config.yaml
d_model: 96
n_head: 3
norm_place: "pre"
init: "uniform"
beta1: 0.95
decay_fraction: 1.0
doc_mask: true
steps: 3739
dataset: "wikipedia_en"
Each number is 500 + 50 x the weight over its row's rms, rounded and kept within 0 to 999. Layers, rows and columns count from 0. Numbers have three digits each. The size before them is the row's rms in percent of the matrix's.

# layer 9 attention value, 32x96, rms 0.252, rows 1-31, columns 0-47
091:495458474495593449410588562526512595494501463510455530475542476451532505467579541504506566514568534530477566478501472534455521488468518428552445
099:448518475450573492519445540559526427403504488465529552515455504494497497374543505488476442474484531421489585377507405625507503534435454532538459
110:474506554453418511525495583506474472487388390553516554426503468437450526590481500464455434539399420478524474502544488489473584506585497479604566
104:594582512502434533475597472625482443479444472438475505535515542514457467474490475541585520524447566507406505553503539521483437532416565389544469
105:370495424537457460417502535405521509494380570505487462551518512502502443548541480498554455493373559411448466468413536501482432438522502516542513
095:509520523626530497567519500448543459512426527532491476416464463482507517396456427554512486585467567436526584530398559525474498579545510426551528
100:544462512535504443493488469526481465574558433468397488447479546474405465434542515502399472558431495575475573441500533473523449563495439517487478
097:503488575474450519530508510456499494437504619525528442469522440370524558608464555518561521508510401545493517467429424527496485454546476563560505
097:563602545476518378518482521514443396637502508539491578452480451503421480474560477504491528499437494486414510351565452504483471422453557462510507
102:499394538482575524421522484513535494583493457513454550522476417509465539432401562535478483579481435415403534479478549516513620553453480579509377
099:574517555473506518592522453430568470502531490494492471466566549572515529580533491509538520480423482473520601549552470460446564496593419508431429
101:516471485495478430481535499551448386501527500491555478517433524507432452500466531476521459443417442527456422478448481462583462545519429476464598
099:568559547518605507580427473531546520453566479489502492528494566509542436570440422466574537589499528478597468457508478551440551478474462499540516
100:432466379461550481543528372419468482426419483465445459514477443440538481515462518509533567564548570487436521471592456490505491597575531572561509
104:482569502495530525502493534438479506457498512574481524582535499544492531485554460555438465514592527370597452472598566404515486469535534463534530
098:499500525480554427475440519498446455460406539433476558436497519505452517477541531495451534494440545505554476552518567472569517496480425531452474
103:549529553543447478527516535569521504580402592517451480617446443529500560573484545399516485482542536556498490517520469497511506569493480506395534
100:554531549518506549519472543430465612509502566475468550571559481515484494461530520531531436496514506454535579432503458495534407546479434375507591
106:391543592539515485484475461470595472545468498466578483397433535512578457505583396565513494552492523455465525558463426393477441483534422458408478
102:487492517443463531509506604480497446496474511559539534505486561516503480451497533461485543509469465557507534391504557411512552540436412449518475
105:472556538490529544490448509425487539529485494565549464477472513486514524475427545398349498532487547545478618447472549466474518564483580574546485
094:551549584592501646379530461496531496509497487492567560447544467473375491498532468501445503484541568526484451559618524519492592507507426532528516
096:569455469452491484493523513572536401562524518467472449489505508446491530498563485548495573575485605441475481548509484546525605563508458548527639
096:529674467495545553539475452481555462591529432500540367532527443441539553526438527566487571401516452506480491508480601497512488511451521523523508
099:547495519495557483421491564495576550476546591511487475465454531406477448474501551500524416578541503415509537519474473461476484381518447547470495
092:532551554495506483471546530510540558511524455465534438442461380450410507533534532510495459460576410495428496470589597465517467474481479522494554
099:539541457543514463509478583492544466532470521505439670456623560550544463484472507493527507528395461527428462485562460463476571570496551499410523
098:571505532481464579553443440479500591538451492576471516506476553557486474532522506484422527464468545457410421552536399467500484548454468514631613
107:508486588602518478493421399571492554454468479425574587490486423535477474509548557574545462372428499501552579530467512461452504566488491489458481
099:535551516419528484480574507527524500493491515530602527474522550540544566538332439504425475442511546411553457474483433465485486483410479507496559
099:562504502410515459479504515574484476537441523439497455453487444548437376479450470518511596460525518507524549450481493472510545439640447537508497
# layer 9 attention output (transposed), 96x96, rms 0.227, rows 1-31,33-63,65-95, columns 0-47
120:484504488503557553520566493489483463478523404476505445565389397482519597535471502457598506524593531554465497549413473448519489472455458494377483
123:471519518454411465435495512426493512525496512427535578483601581535467567488462568483517507581469608557553601406474592442524521491481511535527446
112:535528500504360641459423451474505569516525534407444541603441476513511516482467437447391429486449476474487498466530469512603534542567544483514520
108:485457554470578508485547548535450441410552461504456442491510499567470452572413527570468402434443476458513500492598532488479475528562517436594477
105:442553534611456468469489562415446458580446514472469496648504538408472505419517461487433497466483536435416489413448535529547510488442560535457551
116:496492562451514475487457552461422501591480519394454450493494386498449513576394482431431459478538508490558510545489498569549486467552466485512497
133:478506585458505575465537525539506504558470480530606517484498388516552553460459467518533590485536437393547516453388471480470486530532553533530462
110:536473450569317464528492368434511514449411466487421419438410598564472547522541534547503493483424481493435468518510489426485475530530477483557525
107:602498501544520480478553620484454418529389515444571504564522511481472460469527535588555478460437483508482552568529486509546475496496368495493532
107:549515506485499532523493523454533593534483432440500466392457458593520529512516472516487587504574490510437532433543552448490593536487362503440460
119:475528576502487477542482571585521431493501546478469491507430496548476507489522487603528563434412478515491452514510451411543487486393405480477589
118:567532442461451516534457500563459398497510481517552532461471458477525506447481541489508529514388548497543532444496492479501515494376568434514481
118:515463425488540483440510530551500506440500619443429510439497488559497502452506456542561507448578606592403530465575503459484625545541540555515442
118:480495562574484479504474475539526524431480509472497555523535575589441637556516483501509570610532473425547532449486534586525398547467493517442459
112:518470584507543659437460466480432471452529410503517472545526507516476452533438459497561516557452501523500463487488473415530473527533539458532506
115:495548545426458463456438453525507504560540489542466500509482453376573476455580518483425517495489459531606590552381517487565564462555444454521478
130:506552485569437520524450552471483475457538513546526601495525492580533475423427486471404495490495512540390494501473453560521425554622449474415482
113:497540537457542544489571517578473477403536560416456445501530502515466517496473429429471484562471512484556520551486567460526509571498546578598486
128:508485553442433597447524518584540492485488513478413505490492440569510440543517564509542445527542456434566498429454439401534479510483539435335518
117:517532454591497520509452520484569499569477467440576526476523507538565465443452493564481434473545493467546452514504510490498549510560482394514387
132:487416526492544496456478523563506533481515536481465540519521421386415547494508426542490456494510395413482509483474498488588492457512421502465499
109:466438477522424494474530513444483443518564447526459461589481567540487497456451472530442521491481517545595466555528482530483649511485480532470632
118:474550443574509529506518443515385476593456430529483540502446517560476523524476547462448467457539428474553552475579485433563488423444479450420432
112:487470469512515455464512442503414439531537452446557560368437581384506435388503493444574583523569532523489418400562565440549546498489585477563471
108:530546451401512511535502486587595477518509478518454523447475432433428499613530532467526425479483501517470455561557530500504473499418481446429457
109:521513616514494604590473538539421510466561468495478576455501508489403464495445466472484497497500566413505535504526571581495506530593506494377485
125:450534531411467472562438461512493539424431492479470580492406441425515533483536533478487438583464464503546546378424430576406510494563560499555504
123:449470420493439474499457548566480504404550452456522571529588415519531439545463439499501623508441537494658444465438470505560535464474453475515443
115:500590464487525494492513608553405492463477461439453583543515511604516515514494539434509469588514533519459459495456587506430510456556542510457525
119:520378418460439477532495524559604534474510429465405455519471502431465402508571483500507425545523532448505489459502470465463482495567429441441493
128:505420482461453476509490441510540461593388566556452530472512444479483556517537601518506578614536584459507375599491506544501474553490469538475510
075:578456533395490537547477380454506461473509509458497504411471508516498447535460508501531456518582543525572356524549584537515457528537510480568508
069:512533470541604516461464593605458601462536497531401524510428562463549509546502533528496560503501512534405505629566468497523456556517473496517604
088:524552547587510455566476503500560478656514424466541489523557530514496502497483584545460460458512458456493470494556562442473497500568456452448541
106:515504465478508496500471493556445536493534513528494459549536563384430479493605572519481545528455513499520477387476512531435495455523517527466538
081:502531568523508473499357416537580457481495640480435476458589467438482493550474611570499436541536558518514506457477441536435488475432476531469507
077:571519545562532531489485513452528584437537606497496492541496555454580461491535543514527512603495521490562478548469456450447577494513560442494526
069:522467499461591565496487518520499441552573497377440540445605566518428433534546528527524484532391495517516496507560546492550477470510455572555476
090:457493478539593471589485558493530526569530500498498573432511532365495433538536479400470528484513502478519492422506513543476576483433473506499452
089:462491467508384569521492428554535450548540588451471544506527488412503461509473434541514545465393517453546540437484510382579492396533438467521535
094:501480546532473483489463505506517476530510524456468523542436537467562441447544507456513603494568445455488483570566517446473483527489496549519496
097:552482570544483480484412522452543570464511444522489474640480481523498488511455479500439556593508553552495520470533596567467482549441539477455550
095:451455465508466492401470455452468504511470559553462499410527478520514545516549413523494485475558474496477512524458484515484489544493595512464548
093:504549509480509567544511557444525522537472562555474514498512487488545426406409497456542429555437462512490502429468451466543513456514536405447460
090:487553460481429496578498505478544531518509470459601507540559445381497469437498542467568456433374527509558541466538447476408528435491528440469506
101:485511432456530429498506488513531491496518563581490498472442476464509525528507462540478537574519458492475568432484507512454604560382483521469451
086:507550398520437547537477449529535509466565552490518398468532501452509462446507522527419472477480474444524520472481411549568397543475466480419497
076:457460467465528531564558537457613522507449490468540501466573424483491513521484470540502539570456510426530510529575595457503524424428509501447529
093:509464490548509487619539473440510446476502558445470586431461363515368472554519510555515485470514530481531585491531477442548484438447499551412510
085:546403428419505512562457521538503530531548502487559459510477567401502494496518475561464495545575508522447514487495524523568462498572492533418417
082:479552490540521468423478440502496509508527551573479508504454487558405460517504473456524543561512481547452520514475477528505373507522493534562525
088:523484473507521487535544514467500513497485417464520490530443624468426486514451538459501539393530520474464413503514504502519534476570520551675501
087:558492449534487466506528432447534595480502562566567534532460481461450386533590522577509469486543544449471500542527476421506527573475567668457514
085:451531498505390380487460509475518505530483475494546526508558407464490591547485388480594547475519546446484456489465503545384457458429456485445502
098:430406504537438616613527476479376543498526547436412512499510506544599505587511524503489541544456514425486528488587486499591499589474533551504441
091:475473557574510549571469535476440521452448535603439426503454481547547457471463457488592578502415596530476584441484502484558556506502470573486486
079:544413475585490441523466528412461364482560482528530492524429513524486492462560450519565465509498490520499487519560427467516528528504494599527501
081:482492422530490463515473438461511547475533593457441492564639463519477517587503431514509481487429512489474484477583546489545485462440491443409493
080:544517534645513460496528471549460529618551483413595541486563512456520488450507410457522519444448505517444529425509565518429570504498565522538518
080:538536526530560528541529413531418478578574489539468425487437494538496392497469483567531529409540516462501544459574492425531423448523390492504586
097:488535557433492438487569474492506490512530584524468447486517484491486499507513578558581519497555458562540558496467455568452438434415595500496426
081:471541500549539525589572495525467531513529438479498489568556525446508500475461481479554465487475562442432538505519410510446447446455500557456472
091:381540475451396574480539541471522572553448530494469475513558546607505455467562524565488548473441485496550537533592517502457528452483510594483546
091:497572455492492555472513534405535571517366565510506534512562544522503493483470477513532502475524479505480527561408534440552468509576519559554398
117:504445504458494485537567414448485540421493507575547451522473413499433442493506494531508487518512552521607545551462498487369580435476582484447590
088:463510517487450491451506455419536453478428536524521517530384411563576487438488523467452507539436497505588467567442474561503464556532571547503433
108:444476505432628510391488421452470449523432476508496492495550470491512550486573508507509539491475343507538470471501457445432543524492519431573457
097:526499421454505396505493542505496460464536530464490459415484438510491501562442458373463510518461523569378446478519532486571509417534541482464489
093:435546416522464505449530473501508565463516503529537616434446535558513467494467436572473523440574558506557616460576443498583529574472502483486440
097:364573434536475492474508509527522511386478537487450615538495420575537533488485514495544567513422449460565509481501432477631476559478556445527464
096:450484490508527484493617442588501558488559476481568433524513608510575499436499565468470519579538561536507520476602549560461529500479510593555405
084:575493445435569474547506521521520529524451529595450452440506493424513413485490447408470456481480493599414483542531494467464426502586508445445559
084:453455520492455563479574442535481574492497555453433419473487438477505598534540569507590374540448446484563429529492462546484510453556608589575530
083:481600570555469476497458532541499533442541571495559421530501462532527453456451513475420548597456446554476471528463558424481496511601504567517513
082:471422493440543568452567421439468449512513504538577444517480490481477544443559507485531520470519474517634492560545585552484549492451465610523635
091:476474500520468372512431563504552554498495420519421438499515553530575574479561526507433505468458517478454410481462512382487464446507489424513460
090:611476487530509497505392536569548494659495489449498494537533536418538410431484510453491459497550581531409483551509540526465529471617480495498480
092:511433544490458555438520532486488528578463495571549429509506524552499480548520497433557450518575544421447423531506469494477517512477547603617541
088:496553463582534398502504565495499510497506525512528550496452458524485453490544479455502506455584564513410439464463419512594478543566473496472419
090:408449527525535508394529553509538412534516543450508378498539525483498535513519508394460488504432462541522508427451561533447566392471575537524518
094:500520500471571504462469498456475538539504470493532443471526522452487528472449483518507516547405464506545428524398509537463495463452499495659461
097:529564426434483441543508503470494481442458415488475493480619523456555567501420529544512467558524555491530539467476551474532438460494479494493562
085:526519476595467462505472562480456402405496477429472468450517539511479480446478480562506533601526544489411429494500510443544501509482501535411500
096:498430460451516535560494550514455511609583498553405415408475451475518553525467478458522477483509510428433493499523576535538541496563518499510514
088:480513499540429639467578485452425502443543517569513554407499449533462436472538507558542510466468481560469534603487508528441531436592534457526518
083:509495581524505465430449530448527511540532492532438444578519528503527521566507541402493575493468565510399446481503479569477492453482513463482539
101:555518484499500540542481509484542500498446459509547460528538494530446512487428422516403538533507468474488541430523507483426483554458573339392500
098:535493455492483470495498491492480645506422481447511624554483569540568600492479623620547490470472514498577478456416442438547450514473483506520477
090:491511494541508542463603487514530493463487520453539449514414498480367453505472578494573426573463489467548508556431522550506579549501469524542543
089:464512496486527526541535441519546489478474552513446597524507460435438551529536568564582421559524475456461441393566525490477569520480495527447584
114:509484521529417429512547527530482562463585527449457403475487454465556488502453536406488444537509556601432494548443496466549479555528587560614542
095:521481505631498495554455485506522503457527472543508505518534519485514481464501517480439523486559572496339483591566585476584464539602469512485486
086:568558531488434530419460491459474558436534554496496471542450455479490532460463460523464470442383488557568534470414435530461628483480468557513582
# layer 9 MLP gate, 384x96, rms 0.202, rows 0-52, columns 0-47
096:426523503549541606434429500512591487487527568498504537536549474522524502520546467458401523528567553586506463343436536499423418467465498542534552
100:499494537459505483435564519539421438490426443569461474439502533512459437535506433451454489493515496412520517497556471484516484453503497553478660
099:452532461520520518482577586490495485513496504545458493547460574506502479579542402491464439564534488439513573387446468448573506540551469403554549
110:408504475451445455481464440523459482452448480426564419485462570595494461513500477502499514526501402502457418474576532507426443481495444503538450
101:394381490512452500461514481454508548578546443535447534540574542469497424379445433381564474519549431522526500475471481460511450566523526512440518
100:498534566460544502423457530542448491475522492458516590598538489458514498520556558435537529537512523557509570565530445445474583449501484565519428
083:428426508375547541515543481532513498495542512467398513557539430515576609463465571453458485548558533520533505484475545500492433509466460543498510
109:481476462437503473444517568475399438484504468597627586575441516588563519485471532500503591551549498540466493549527524530474573435593551518470465
102:351446502483445418572538480478446488461493498496436587517573504455507529569498539511484479491469458581563556511442398447440427464451480454558445
122:518501512389583491468564461545387554498476541459635486497348610530484532556493520552480439581454498501443394509493501479490461473527490472525558
095:456564615518458512522497487517470458484517548596518477512505506465353442479518516497556477471510480511460554564517468501433452495492470570419532
104:529489468530440439478499478447560527576462580423461600495474420429506380432486457492454502573493536570477544419507509485431601451452559491451474
092:454522461429518597528481550527533608516499555447442496481532489505399595445470489542384449517468460531435503480458488550521502468494640491526550
098:493469571542490582545520402490500401378501539476478549508624490460571536509587471423479508546574542529477509457488546524493521489497571528531513
104:471517469641470524511485601554486534464480515518472553547509445581445663576514477431527539508542511503449423442451532497495481505469496521497516
104:540563470506452560438551518516474501491563479505494418477451517511479605498424433555464368481533519423441465551437553583521458547493510496421562
109:530452502452505520480472494502525529466521511451515436493383540486518552501465577427532503479475456418533494557515474483523457532517441564498446
105:519477505484536538496571462510527443435526563470528566531481582466436508565480493442450413483551459428434586554469442477530513459582406558450448
096:496447463493523555545469487574442513496520439517545529533545502552474573453498442514479507546457493445455524640569513549469523468502536489454441
091:491462488502367564527400451474491438513531599561562451529439523506442473547547544569473526550545547531477446499471497419498621583516468460527469
098:536548490516523500525523637413515562619455491431510526531500501478477522480453578557551523560613515544423514540428491477448391524467459514516575
099:494486515453524482508534526548526514503505553504470428515572480476445542458457586544569512520491514614610595547518368471552490470451440561563580
094:492562504477522514509544516487485577483508485551521436584563447527631477427476452562515545517551561576430480555462502422441525488542527488381516
095:592467486541437469579631559540530500447596528557528501542517552595474505574517417549570559551476497471512530480594543559482534583492532483458430
086:522481498452491501555363416507559476469529467423509468511461564404455415494445512526446380556492544557438489526530508564600512504486501459510534
091:488363533436558493489474469500586378481487547450446487436491450417504494500495432473532526516482452539499486628519406495516520485502533510515398
098:431486496405509517539440418550511512481549547471471416599486551493492521538496514413445579570551463523486399545462421433566455518492473431537577
103:457517524547566573458454520566488473477518496474549473557518531502484468467520407504352489517453493545487489535440432454429487471564513537429369
108:506556464492484504583482572478518495476506488446547477570441529601470582400505507511474485497452636556521507509540516500423492439551542531418627
090:511459533455506568470505576578529444491455498553456485527563546461447400551486508573453488514554404520514451658450569444563518503527491607484483
097:500538433455546583509567462451517457553403400450462454473445463508476488495588524528442488549534538460556489554536563613526483371486531557541571
099:378467505524495438521529535557489501453549530567467512517448461484517514395475467525464512565507573502497497468433462462390548542538470527520446
087:540532571507467580534524539545537414506584489539540491434492515522514538402627565514447554452474463523481586550504528400503491504497510516448406
107:510542492512494410573541433523523518404492556470427498532492548605514596454496569473505443471510459566454486566544509469517521513469424557533514
103:414437520420538460532481518456445546599513480634509468476522509515382468582476543476448478465515497509486438595452455540493363509492550434448475
101:498450488574537532391536548458454469522528491535545475454520599538492559566467455499469589511543474485483482502467494511537586529499485458398373
098:501488457549511457509496526492429467502608515485483468436407422486426585494500513514482564618488428545558494478557567501517409549484522427519547
107:429537529537478473444531463488526533491503517474565509519457454530481513542552422468448508559441580650526492531435422505482568473561534424410465
095:553536447541421508477521513434475417437529451520599476521486498487438477521553595632505502504618529484471547537571550452451573495575435471560516
102:545467524445600448534524464473581471510599509508472510518480585500514530553395603468452525486509567484478411409502470496535537603470510516404541
107:380508566424590461569435471601514378470506436553532537502490462563467519503473507568469450611507456402432562541574476565506511474486505547530515
099:515518460504448581431491488451566558469526569510548570517523481512484460443525513431468427438567492536472474474628437538468475547509431469548552
100:501506478531404452486575471518587521506445545426556516546466450460494470467476523499570464550472502553537552587500446488554460553398433533474425
097:458589595461453631456534527539596493501477524490495528525477457461471501576399575434484505533532482477476538533493450639487564540473598544533535
086:473423524469493410564554576383540561504491590491393581504504615533492433611491512465549552522487433472467510550471521548456567535470484495500501
094:439440551549506435442513547423511517438441536528557473480512565505478600442443462550394560496556576520424421414505512436528508483484436582550440
093:502541495447422553467465473530484539422644429527501493469480505583531533512403596508543499511556600518533541505505479586547544482552475493492510
097:577506474571567510519482416508550554488508469486514454556563561622591484513535498421531552521479419594523508499577532564428491555547490475497492
105:469517539532417512570431419564529551504465488502430526523526507533518522607374472486521434534496434541599482483484482466470382419528598575472482
115:475582417546473587435572482487522403467564496557527509493494450525514457436525473475548424533500442442528541525456475551486558471516479564456429
096:585490556487471527446494608370500547540530571413498473449504544538497523519506536523480445620453523520526517417539478440542430422525608406389449
103:443607491519530394531546544571572513503546511585522488414535545561467510546550443525504443527584491544446509509407429535435505432433416545418513
105:548467372496505466492477502562479499600543466508517628452557499547456478454506500391462570496507504472503561557456456510422516546581472521503479
# layer 9 MLP up, 384x96, rms 0.205, rows 0-52, columns 0-47
104:392548406479430499543458461517575503527567558511553481440528520462548515509440498530462449544597512579469560399465522561486535487449559463483435
108:515461467499502560434522502419528482559548527614564377470431547567577501609481521452414606439530581434460416455441452491457442471466522457525474
100:550568533560423566414413576600481431518495409518485435550543465553538612526495542420490535548483580527533506500432456522509466463519472548530560
096:500485414554489542482454597604511486598525470484539488559468495551423541492514551432519548509446584491475521449477413456513498437393555477495511
110:463558508485523502436500439426533460428444486520527615502462453622484517549603474455450494425546546479437457518422455541414548452488463497601428
103:504531505471483499518498480517440502546481447487464429575511398511520539490512528490496570492487607518481508559517431506519518628519446502494483
094:460569431523401463435431450452464445493503546469611501416555528553479463512451509540527527549523456503455485448436442524576509472573533476396459
110:481565436500428456589448537473457451497549518629358464472456462494466476527500540489465601453472478445545539466427413564545479452510521493558511
097:521479530534461478502523524482495527532409489582428472521515392525439493422553499578444568548497488537511463574506546513486422521413505437549488
116:499506562525470485485539563449526543568496443509532546547621452479590478463527499523584518531497475453526404441452444533488505508508387530524511
093:540531427403660616438505556525395402524545503525507516486561541504466507487522476518469362519535482528519461493526443558535425468449462530499459
104:472532512497431451558521464429498538495534418635424520545490538561488436555542420546507553480580464406475521432523637465463505513496510507531568
097:499522478580482605518501544460454538488553458471508542626470441524458428466453386468497457510527559517530335452483493485523575507457526513490557
103:456504421537457500418424568543565476540429514573503567529556424566491504508457486483567515450509540514435447502582574417493539480434474449477520
103:522360595485532550538543545464556462447547499493464473485501401558469451554506557378474463478510465481484399431516551521498556540452527576439565
101:499512543490489517459528446460453525491575446374554481578488488515432550561476482582552498490547470413465563512603582470471450479569482491487464
107:488508510471548527416569533460472511494494543525530443515518503477479522480518522507455574615488523454425535412506406481481565514535526543493520
113:442471547536542533461362542515432478498420491491563554477553563565544509501587482499492430509493521551470530529468481511511453466512512568455548
098:460467480514582557414424524488498639506538551588510501655441537468462549419559457483471556510469530442473433521535448532538486524507541462515531
094:479409568393602467552558507480509490595505487485489559404540450464552553522510516498623516521515454486513419618516609552471433572561524528535468
097:475536515533430495531419445438457550467437423544493467541576402440476503479501467612493571502466475526501578448452475508403517602506530535536552
102:519505466574585482505526543441496419468460517559456531468545537443659474485502512552535503515504444544462546604534572497542484468421569511400501
096:373478532516447454584480506498455438468524500580470527413462455512523550580411551383579487425432461422538443537480537523517461551509527427533482
100:547418497525612539549532561514459473490457535509488547532557447469521416522462486423492604615449515465516517512519523476449513561528566485488541
092:466515511485620524442587546479499563438453491568522517501553515453502551564487472500520589507494478492514553381551516478511477526516422459462484
095:433509483529524472493553434394435466462529484524445420509450496520529575545367600543500490537593519455473524458548485561449446583550498501451473
098:488486495521482576437592534419499544528567567456431512476457486553524576533595490475441578497417469541511482522476559503530535473473554448488490
099:408505490454504472471420515408598481455506461430556466416504446556427512499543518461518485488486480562587513474415466455523456503513515440517507
100:516558425543442516531529518504497537489465547517499489521558503566444559468457546557465579497632526516557422538483526616513580455611470522518478
085:463465448432456512482553450469422460465448479509409428492557466429555419502528425539536520513442340549556560486604426617538481450539511583438482
099:442428432486493542526528572533517433490496491473470609432450425537428589453538476387492538501409584480421434416482504490491472475434494480514451
098:419590464481568401467514543430439440535399546509468489447495478529522490519498554538525459502573448527517489469482320584538568452553488413505554
090:508468433435487463504476446499600512593518482519466411508471570507521516519468516526492505510578467403493507390487504603489416513450596497497563
108:445498411542541436473434525464430537494488501509490562552421443466570536455582452498459436502568586537534499557567535520493501477476545520529432
107:420460506408441509533483491388485437578525469506444420545483492458452449484468599496512442449535421481493504441564522511580526498562463514523415
107:481477522535515556399469446488497481529488486534475536494422425404470456520455501452468522499474542495571530591555491508412520509397542503519423
098:512456574453530513482466536457548398372634590499453572585571513417491451515468551530470481587473491485538491558514554485510501453493599453555538
106:540536512510426595474539575535468561520560528542536448540466540506434449509538504387525452592644531529556531483492537487474565526498528415493515
094:464452529596576471505432543564550559466482536556495555451570455509434457509451484499452450456515516525450474543536481448430578526530471420608562
102:537406483391561539572441527497543482566472443522503494447463428463500531529473510429394424509585542513510523495556551519518545551553573493354519
102:429520457544499412522549538505494528466459429549349504415530505462514478517485468712519487518542407531535415522457498530512527492512483483566506
098:403495573451420571427421492466545534481383540543488491563504505590478502506489520480422460518481589471549431452503493534531490410565460500558648
096:508544539443505509556508531485521518500490459527452493531514518483458472613482530426516464512502422501503553547438478374393504453581458460463492
096:449560554531542468580487534527543441503518531508574489609590533494482479456498478478477500576390530537539508475446424505663499463468483465434570
082:546434480491534490521408497510577500537524460523413624421487600494467465547564532455567542587523415493494431544541515581462551549482551459506448
084:556484499554519460517581481470570531501427529479531510420456513497543553464490488466559553432550584510444511452516476552534471520450467622536504
101:516471485533530544517470399465444593527543496523391541492496476443472455455406523501462594513526451473470562495510563559495487400518564519507533
101:478405533528517697493474540473559473490444450430540522503510552510564483503497475527443424555434546427536505498556491638528502461458387413504566
100:575463458539555526526546533485486491578505480424495519437454489465526532452472488559428554476425591528454390564522430447536520604515468528548565
110:463435479469399458546551382458536510510556576556492495550479456494513433485446444551509384469614535447503499538522507564464524460490565497519537
090:506513457460489493436516456454521502320480451559514493506484488480462509449502633473403488446516438576459504582475507612550495521555545552534438
103:511489492437496550512494570519410456533452525503493379461544597564484430432541447525448518514572429535531566422523499574464423539492586536448456
105:527468474571484471424478456482513558470413472426536500488543493521488455476540482449381515437455547493471501570505554349499502488502493468461521
# layer 9 MLP down (transposed), 384x96, rms 0.196, rows 0-51, columns 0-47
103:419504527409569497489480447489490519479465448465509516571521466446494509520439443475415446519566456463586558517455469595527492494487449547507481
100:484544489487523492600541539552479551562519421401488505486526470491514508520504450470565515431408479441441464528498525457569543520386551395513520
097:564426462564497535497446483463612437446486521466476476481537506569510443571453522574507381547524485530550511513448446443506480521532458599544512
106:483483428458495539529562535600595533464520493511476479528514570466470497426562506476526451505494571487410457567522447515476559451534493517494473
109:436503480492485554561474402570435453508489551461542499485429470486543487457497445468421547532461509443472465561470503483494516549568410484547428
106:467422458512544553528543415469484498530514512486487585553478534505507491452487520457449455546587472512536471527495442510487529472462529444495429
094:473453469517397458572537515590532498543440501543543485450512628600499522461527468548496525534495454502562495550510525402477466537549504491469395
108:484460466525463515525520549424604545517469562507423507531528570503423495446502480438521485521519506551488499532555570493540573547480352478543491
099:503535548540534472483432483458540473539509477495461583478597463440566540511521478505505410502512520452560551638489650514511455534401585518538614
110:488602542456452479580439542503520563476590420493478597448541478538442555585450497482464524542544510397526517512549528438470523466507413457469590
099:513516499549466440524511439493421564418438456494544447575453490422529503575561448481489548453438520510498479465482503604486586532536471468526516
105:545484499451433490563499439484610579523454514451452383518541507490414518548506538479485463469469537539590476440483487481470483540429514359488528
102:568507497482451501503586461516589487490488592538427519533452449515527557500488484444368511504394594539524346512508461457450557482557531505522438
104:561484507425466556428526541511535479415545538463500508502481532412544537464549507562473504454484569530498542555464545491431530546498446656508550
107:523444469525481595549503488458450462530488448447404570524410508434487494589510539497556528486492586539503447584534522533419529437503523562447488
098:439531520462430486514479440567467541576489515598483422492558553507572530546503601468443457440615536536393544569478515457473541490466488483505578
104:559533493502503476563513494462539614469543531495537547429504455482462524450570500557450448493559498528609499598385510476571533389484541498413555
113:511527545451439481532585547488521430510482511540383437531444413525458551465524458446502452434431480414511543451459419513500486468471510430548432
097:446556500472484486570526465427660480526446490439556504460476499478501398517533528398559574559484460515521452542534479565486485542574495566535457
093:511517531507540478467480562482461510467506506493503555591451497533506501509432634567539455542411500485477410500451411522442570578483501471394515
100:502482571522612402440455457505481509530458568482480448544493532477491559456513495510502458508391484494545421477516513547524550532591491519468471
106:429503471404543452475466538454515467537487465530624543495561480447496473464556467552422501453457454586599470459476591540469493465515480401574497
093:524580532514399542424520540391387445523533518509531523519440520545453491548560487491471466507431438477466567438480574485563533534447520538412597
098:513613519493478449458484519446482650522469407456511493536457531488527436516495495468431467503502497428476496518557518490535548423442455531449591
084:473476446510506499465493568580372385546439517471509546476454503581533558532392490490536459610462489494545578591509581511541543452509547521503505
097:564519485507550546482471498522465520488523391532524555505489525567412568549400576576411406467481504517486409508524499427505443446529509555595487
095:525568564537530502523517490518461454459469495443480649525466496462416526567538532467490425475459496394564493519558558591487478434527447568446505
106:483495561635518571521542576530407463468539524550428515525526513544504553492513497545531503544564561439468476463450481448597509471511487426359477
100:445565553424495519547522491421426485496517485420507598501451502422501461529506518418532531542579444403535463543516515548388462490504392422500457
092:543512498474561450492538430493473539525486517502570459583489455342545502502573466450461505534602449519519586498464368508524636444498518396458466
097:419477516564541472462475515538534588446543516506430359647427552467550454633411497533510430481603556483464531517551519426445547462521492502553557
100:450516573565490632514442590428419484527473417496504464520467497605483481507517531622514380486426557391428475609618539539431485443522464527495491
090:508601454568473583487514527529498500389595463543531486484532470531464565477535459561452477576510493431460505472436432425503450508535511577541519
103:534491555469546528473477516500444593433451420495539532489501488545543528510481577480515520581483525547539408472538440445389508507524516454515481
106:549508581403548485524442453478516452383424492457521478514534504417578537506559500486543653515568581596534525483493534448483570552583495583448511
107:560525543454515532501462537577534530559534525499513459467487466530552479493523497543523416455568456494441553494476498490456515441437421382504529
101:542517512410474541435476447528510452458532493501552461447472543496357558535554514533475512441585546530502441481534549539582419521519454504461508
102:490477475564468517572494466527542436506444458497477444421517564433524545572496504588494540532564522429497527511545475493526467539476525467476503
094:544478577574466492428502507505495464397437531461526479474435476566538509453530528447483558510525503490503500591465467520462568464508554469433473
099:388444534452541516484397505505492512543473531475438440485409514447499524445445472458530556497430436467524425499489533544537467448515432542505560
103:549521548519576555561482488444516625580539540494525400619451532517550538495452530349519502560509472532502529491488546540468494465538453479569408
100:496474484524475479489573475546470426513373465508426560548495497500500437404503493465514433531493530465587466519569538444451371448503495564532498
098:434357464484509547543437500532499476435539470563467416494581560489475505490501560592476492438643460439503591452475509530518509474492531571422534
100:513466544545422470509475484552519525609552518538537497444385512547465541573525568494469488469476417428452553417552504496444540491528467427487566
091:496574490428502471515427471544484545507447662513518428550499377442444521423476517572433529484543427444481406509459493509568465510511459495564564
090:556583537574499551555466488451450524443456482420447468578438524455463506557521569433505544445573425529543478400483408508516476483505520413558520
099:444485519486548495580525490449449550501433569497473498516498441456502513534473517455531405513502513518474520504510443459479567612424468470423464
095:535448476498478407492504507472605591447537541428464387459487551544520570439376566474553547464505517508557525522375601469558501518474522532473495
095:568463502498542551519553397511524548485438525492568509529536434531456595461579463418454575463508482535544449403581505536498411536493540516468484
103:500478527571514445427504458496523455515401540500405460470481549526440492545501501486484578417548493435580476519518514487494467530571550517528477
100:582432485562547455511541485394432487539429607581526455457529488456464519478457497514500512410486453505450427446441458436614492420531495478524466
105:509559521498478441450551453542523503488490464572471528497472462452487603537430517466370501534533568584370471487457527406467564462465542587465537